config.toml
n_layer = 14
d_model = 160
n_head = 5
n_kv_head = 5
head_dim = 32
d_mlp = 640
vocab_size = 8192
activation = "gelu"
norm = "layernorm"
norm_place = "pre"
norm_eps = 1e-05
positions = "learned"
qk_norm = false
attn_scale = 0.177
bias = "none"
tie_embeddings = true
parallel_block = false
init = "trunc"
init_std_qkv = 0.0395
init_std_o = 0.00748
init_std_up = 0.0395
init_std_down = 0.00748
init_out_by_depth = true
optimizer = "soap_variant"
lr = 0.00611
beta1 = 0.95
beta2 = 0.95
weight_decay = 0.11
lr_head = 0.0107
grad_clip = 1.0
warmup_steps = 200
schedule = "wsd"
decay_fraction = 0.542
decay_shape = "sqrt"
final_lr_fraction = 0.0
batch_tokens = [32768, 65536, 131072]
seq_len = 1024
doc_mask = false
train_tokens = 159400000
steps = 2212
dataset = "wikipedia_en"
Each number is 500 + 50 x the weight over its row's rms, rounded and kept within 0 to 999. Layers, rows and columns count from 0. Numbers have three digits each. The size before them is the row's rms in percent of the matrix's.

# down: layer 10 MLP down (transposed), 640x160, rms 0.219, rows 479-498, columns 0-159
# up: layer 10 MLP up, 640x160, rms 0.203, rows 480-499, columns 0-159
down479 107:466642479489362532496550416564476519457496532522529520537439477530480543551402527462537475505499448578468516509498549518520454560546592480445513456488455553498549563365534404502521430549422437472483548529456559575537575541457426489502600455580511590481439497400491480469471522519483487455474521516487498547572498582447447518495515520425492516470530431499542477569536522479498566442533416526443482447547430456550551454502432585506472579620448527561475496560464568514510539525419490
up480 124:516424422436503559425440494473484496442604537498589543489521474506476446515484479548526435480526517437548399477488529490524475548504477465401550539498575518476498537520482487521462511535523491497551447589528466574422537470556436516461443451452466423490608564414481514487481494542514486518610476581504505470464449560542452506440577441498539476350419544491547445557594388569465514571561525507543536483581555411536509558494498503534467403599523456460385561505452465517487469440468511
down480 106:564550527498520438386572527415469540421528589436552532443413531470493399494587466552543507504556503624454502566590490396480535561490439463435573516473495496520524467496505527524510497464495485512554377461450500481431477399509437571494517518523434499508544542518585567546456441553524580449439463524489569525510561459505501438520411489482475476443519524363471424524426484484570534510534460564443602447530563449488557574540581555429503546517478528505471461493463502505501431537507505
up481 097:492535494474531408427508525358549507453454416557502503492513512494500505432544424564449466459475515515505462453532482549505471511431466494537481532547510474488519506533534527524450461480550583490541556525438559548440464573402518541512484544456511419503537512555431574418481514479404554573534514608561472549577497483579525484404468582497479353472463473424511520522415517535476557470483619526512460554451442512496528432529405442453519448591500497486459578568600491540559416471535429
down481 090:543583500429519505499517402512590538508423509410406487533537493472450436507556510564473509533466485503442436469494486494512564397489547530472466515524603426435506570387418406532494499471431481504492494485542517527542459302488559521534423503463458578557487444646486494416502505539547507488412525477424508478440574439430481526581499521486528469517503549568577439460434522469471552414480509519469458467535564500481493572572523525495501450508557549579422548489532518478469522511505507
up482 093:512532474487450444486542535495507443584489569526468490599514542429433540513517569447559429495393425523499545519499486438483573536554489559474579435428555479493509481504365524546460444502547505408565541541544469490587494476480503573501438484470571539476489541546415464540498505498439456440491472569562556518514484528496519501451508416522435588527450515426476450547613601558467502507567491550456510626519433484565494523620516379465464601491423438445527529467459512477487520496570506
down482 094:423489530444414470553565495571426554436418486462516499454532484531535527457502603444486545515537502505530491456555526502635404445559470420571422485517508457526442578468504424501488467469475524470474395495499526545555418528597494459495448503493419542566506441527516496534597503542502494468495445482349527464459464513481511572503536562534601419490444463574476522516468458494476488553444506445532484469457514396508517517507457554529493479491575618503425460385529443491436553543398469
up483 093:567602596470484497518465555522486656547513372551512522473466430531466463615480583469485498505454418497493468673477530505448507510499486465455440494438467497441459526459397495475501461422584468503549501582488567531518488515526541536558527552515610487506454474513555475496506454521497512524431543513573477421461499510485540486508426554547534521537375477511497473498577479506478479484531570437585407557530439523482562504411482464414557518484512499585533470476504400524454415530480467
down483 095:454435521441513489530510437413485429485450630452466566540506543472488599427469446443506494414495471484507564377507571483506458547545533565557433512526484513594521601516616530518559524547484491559434453473497462376434533577484557516532541450525517471541532555563367513467487526517523509437490467481449512619525462487535473498518555460512443467442521524460566513564498540607472553622494455465434562489469545445546467510582538492530464522464450458497503497444452576523543548522580514
up484 104:433430494495515506565485553531541504571353492580566427453569408520479512484539453477463436450545508503488539503432571502456446526548550517456489567533503461534544478530533574496474502469459546453442552447572510431515434585532486473521530501533517546541492493588445454478513509630346513504568419468516478466521407425493463545512480530555458491517519492534535484554533460434569437576446588472636520514422552512456531459388479522476537470476489495492514600494428519486399550517579524
down484 082:479549508437523500487472482501484546450530502590552538565516528460462503462359481589450558503437545505622493466481499530480484452467417493554543521413468549462463479502423532516522510489421465532492498513492559532528530561439492452497443479533566478462494539422453580557476510376475513484559547544516599474445500444416443492373483564438510508495415374527472523515511370494451405415555472496437563585439506457524464419471483491474476477533491525484525435512651469480532439486451483
up485 105:458511511566455546503558555496468412498571514471531449587568528529473537481505454532402476546464341570531565480471524616519462547526559544495505539440506449496424548573483445514531453460548350482481440446557556517494442421608503491580487460572522486521511435423505488583555474529504559341479519541535462431515503504516469508512488481486547515519537563432507505539518508538459520408496522347499507475468494536512522526443540475546470516612545481489488545506478441610494566520456478
down485 114:433481527600445513519524497447442553575574471537620561426507408565527427457469532589459572459513519680565485495512603503495585488543540516557566548512484479537468531507509473486601508468499511426502501519438496483425542435478508515525398530493540475423465448494620490555433474520560490513519509478599465480505592553471586518497454441513477505579519513518456492507542504539498482585526504424526471553472524494564453497473474401418501466459532588558469520496502410410522508445484564
up486 101:499409495391515458488509489504492520475600585576467566514427517486503526511498503474506468518512574479386469509451591578539588476482563568507555472524448514461505544484540580544481440423465595431484455443526524505487492401605588534489383534529454530515533454473422471444509485486528497466501488548584412537470495541445497459465486524462519562519485403473545488563578550520522532387494681500488506531493509416429481531584488548507548495585500479454437495502467388507499505456520449
down486 102:515473550466512554516490534531447526514482464531484517472504510541531595519508508532497507541482442574449524520494433467426539466506579515564490487466479452560480537552461488554487559515477463464532659478497456574509537395394563631429431561494560570527464505524549521520484371498584386568501486539477468549631511532408512572518555471475623538506498478525481507491460497495620540446549509469467442471569529512428490463565504471447480511565525556499483580522414553527413482605498545
up487 092:504529419532524406407438592499583504483544477517509484491526468624507585443454481522498455496475427447436537528507506538432574438490487453577402425501546516459453517440510466511449560445535562409457569457418427499543509488482463493540525488561438469461459520484568439573553584550512512439506506494464428520376417535504481493499523527623533476562563513440510478528471518432548498590410425499489432411484441514585488518468483476509506493520520477524487522667482524467429531496457456
down487 102:463565518490496438469514590602464571520579415502522495547450517453558450522465440361480465494542457520502582566498514493521518500497534455458527379395562561504484469414445441498441531515507423549445502589422460547449439376370506559453509415537551403515480547473539533490590518491498517463497506444487489569494546435424549507511499460454418423471397510472589468509441503503525491494467541580529477470535532511508546484606498574447445475524474464567542426446544461497493517492493505
up488 103:533517529498499503588442527495462527571472493562478415468498534528444475547436388413509499481471463523504598576444502503575548526420553556470469608445557472532485502499448538532505458455460461517534536447433545415523459465528416603556528521565369500422519511437537486576536615511473522563499503554433533529557563526513455492432547492447478437437462456499454491484508522620486543540549516518522625419447448472486476464523408568571410580504458541469598471567462499491471482518499491
down488 110:431474568435478526632548437529460565450514535548361439524473503487450469568438502420541472490466521450453504571531508458520419549535506415473570481483469539585472437474491482470538471409611508446489486419529551583527503486506560467523483558482642431534493465445470503462509513463500539512472483423490535513480505466423505507458589479472497519456459550544418387406523494429523476450467463491615407535470639500501449496468578560505449465505518531537517548501504528506448416491420483
up489 092:532626523523513461470524553489532582453470505489450491521495553574458495525590494525485524582543421532514426493443521501528512542472507464578477433430473485520566486552535421479515531599501462531489558457605491502430473447547502464517521626394428483572484504516468506475432526506466521538490448515540557479489520484540526549463465571487422547536462490421429543524502439547611465382469480506509506473489401488549600468502622553479502426384395519553495450437466591553491560407512481
down489 093:575515534583627476491509469535461491457530465478469464504538430573534527538461569494475488478548484520477569473494522538526560529426378453467604493634498456475523484503444533484495548477517428448493415469423521555410486507492473499473536500558528525548507583508451515525387510465593501457538558542425575509585543552464573580560399569474517534539532593509432477427483514479505505515495514449463565517523491494539564492643450495486518552573500437523379500473424525538513460452518388
up490 096:599540504511466550567513508501480522522532456474538496487554533528442582572384430510462475470389460399523542472641516488546513461476423582460404472551411545462566465552536472394556583538531534523442377499527485539509401549428526553505474507421561408527481498527488521506405460531476508507535485470452521357473415535527428517458470506531487493515486567542473443518464542471502526483587562509450517471506527489522478572448461452530467516488436542580471485534577450587462555462539480
down490 086:508488479548449420515499544541496393521559516486439534542387578514498450480475543375554510516388460442480482477440511528511548581529424480464531476547544400497409555417546512562524489481490519517557544505565542518470489692492518448517462404541424485522567526432378427482567465538551505490474453474501432490480533557489633461517545557522496482486515442435436419488481505481480459532445497481503524450568492472516496578505501476604514461560433417460574521463533478552522488538513473
up491 102:525503439528405543513561512522496442452478478424512456529498441450572444462497535500523439613440463499415559521440473539572532450489556512445546510555562328455483461567531490492586535495496501464403487534454458538460434528510497493509475421535417503496442535487488577432515469523503472496527441555469542519525479495497536548458461512529495503566485476500491528520426475478495472432474433517417546436406397553575557467546493461527531501438558531525566654595575533565485427520352471
down491 088:483510564490496454533529511457494409485590553522642530560464553470485492432571447665408524499401485502546519468489441474593523528527565485463448519500515553505558474492492493552518444540463549598479497455559598555462528485518494498460395520509497468558470588435424495484459585532518534552560581571478440526565548461514459501521519500539468468564500369572478438517589515524590392466516507469440461465476509484566568511530486477437552478394546467504445415515525519499466500520434499
up492 091:515524543466531484498475503525368628542512442557522516567477514465444553534472528479511518489460517486518515573471409440606492441559518538527453494374490483536491489521491559537528539536423470499526461412443445501540519471536524466520436556465604489527443506439506643474532598608545548532486522489587481471538535444560527575426459587436586466447456507567504607465507530426480405548468581516466489496534467534425496479400554459529464534525480457440591509482553476495481560500462576
down492 086:528566509577530595461475586455521476472489560508457528497569361529532543530438455533540527443544469512480415475563452449339539555550536475532572517455449394563506512422430489492577494522508459520382545482525486459481487454517523511619423554556494528512480490562539560494481474507501461403441486500396517605449382500458510453527546498509457496598619524468515567522523466485529595563529462527536511514469567454489552545508555491470436489464513507568496560525518559544526525565499537
up493 093:416551571485489547457505544456518514508488427415494518464531438518484573455502530557447477504594447439612491424532520528420519447543536538513454515442508433527449437550489450512547552545517575505514511575529510514481365540540386520432527483611544509433515527537471592506514517497447579400528404523552507466548587528433464467560547454502554443496493524381477564490498552427398453458426565543505581494479553474472506472470497439520455434433430467528444555521428576443503538514503526
down493 093:459470434477516430520529442441473601385513528412483556464459431534560445430583506469456523484543448457450451491500604520484498510520540568479538466523439525450524552556431446560595452568510486473514514501560486530632531388442509516512518453489517331479471490545556484493597510498517469576412495453507556440560463460500449475481496540468504475456534550488454564463496526382489524521480495497591449356515551510550540536551446507496457503434511433523510485578468508588487442522581476
up494 105:579559433469560478440410509571471544502520466529570473479450484497543544457464476446514489535514548504394566478507461571511399658478523603468471492540505510426493473535516487470497489515555535503558510546560457447598418550507399444511418556580556493409498538502504543524473519544451487458486566493511489553531563556446517556487465475513402518433507472417466531519513523559505438397475485431411598488482494496453559450513547475603418434436520490524503613436572498592488496524469548
down494 087:480556416587445500413475525556524460519507447463508487509452420458556601486615474425542453519466482551542433392551452426501556535509477466429452522572500453437495428448487510596452580512494472496531486539563554480486528554416536496527455498434490532544485557506515464574543653530530534527388494532480535513549497575413456542635506480451523493526532472506506413482417431519509502463514600615496486493444538523422564452453486558567462508508498586472482462421542519537494519526514467
up495 089:508537472496401507484550470487620519571538489494471512506359523524502490553549428471493502442540523600549566493536430548508480478441425545542549516504504402475424500538578450395464518454488416470501415559496509577446525588497454473548587488554583496550448549475576413556539576474518441476455542435533478473491498521518548544465513574540486477420423521476494532558574489579537542506479482584539589435506577454528475398618474410572453497503473455494519552479448428481492478531514488
down495 091:563498595479554482564571404513532447421436446436492577514549505488538527425481457438422461537607463471511586486517449450498529502446493448594483540466487556603503489483521460521586494489401375511581495578395481616542493504465565467531470532587453505426466463472514465528654430471482523418463549555470490553476473502539499507433514537570485499567497432462513498503475505450510529533501504529389485526444510560478511421664510472455498522480520490508465446537541518478551511498508516
up496 099:518454532476570562361515428503439433481471549539476539579553474530505518395453500525472492539455487568514359472525493594471558505476454544548542409497568531497418595478485476451535471519442518533552459438504502584492433482413435595544479456483439527466514559527555491535479429454500335488490526502511478444461420486548454479444543457548553493540478488490512396535432505444487464361436552573506520517468565522524500475434473537558455502481410541522528446520582499533485463541459552
down496 104:550497457530521489555589347521582549465483518506493495497440556472439487514467560598576534453477509486518505542495462536498549438485480477492518466422503528362596483472467461523463506499512556536555444583481510491531546391554517457533485565469561493493443562501489519431513422493534580543420431499503630522425445481493559531534554463482525524434480520569491442456506439430507362504525458585467537520505439537425568552472583452487469531449573484491391522578518595563460499529484562
up497 111:478477501537458477617526515452574521412519495465439450486563516482490503480486536552433470504421514539551497436541551452472494457492494541519487504441585513457458499497609438477576510445586543574501458519517488494519521536570460499566528460449475508455568493578499456376570469528564539487502583583458429447561494453589477430500490523486561479391535498586491510456518536539570486479526488469459526551547544624513522466524579466526556502536480488460618347537499443365433502398526495
down497 109:566507540587516525426431486472479459490477614436499528553492404522540490498527503488590533472543519483536519566451474602431505451581513567532527581545528544495548533556546541545492465521546474514559511466576442431588459466386533622505492428463594383477441553525541538571476469473510565431496539512558521425511455438464475530497523524486510426547533548420499497492524484424390498490531478452457506517574509445519464553527435446465453527499437614541452528465571578625466523451531484
up498 096:559482546476496586556462553527482472453485523468487522558524453471467441427416660461572585453505393519471488564398512412544548401481567516431473569503573456500424504537485428511500465480451526498476526566508530478543476449481478518509597440420505544458476533500406554537538509530444552401528543471433528502530516482520489401434538551422485475464459473456417527490537580502553519512422538448455497580500482504463452445520439454499472573628454444379479523505423481532516558464493516
down498 091:519475538550523419558532465454470505423601479478564507506522516502502458456482516423426576486544445567513463505428506470532503574438504514424483422472584564511507537512518527491468420546502462487476496542494571537496504453563529531511455537487409535615550502575536587484557467463463556476582548461442510506500377471536489546540467518447570434524574418569567557485503498499490479467452593549471497454498540491477453608505575517540399512595496597518427522599624383493408520500484505
up499 101:593506462436516407491523425472469533465411453411440517477528552389515495505478480553530519452562504547450517475535478482567497573453446529498504487522499493522513535508445506465520477440529488533465492508544552638507501476625523538573555570559487545478411540505477543447455472570455444399517465460460494500606531435557577473483615438578552476577538569455520528504523440570529452468580506505500498501394493431423559550508472501594500550559517492505603521541498500618537511412491420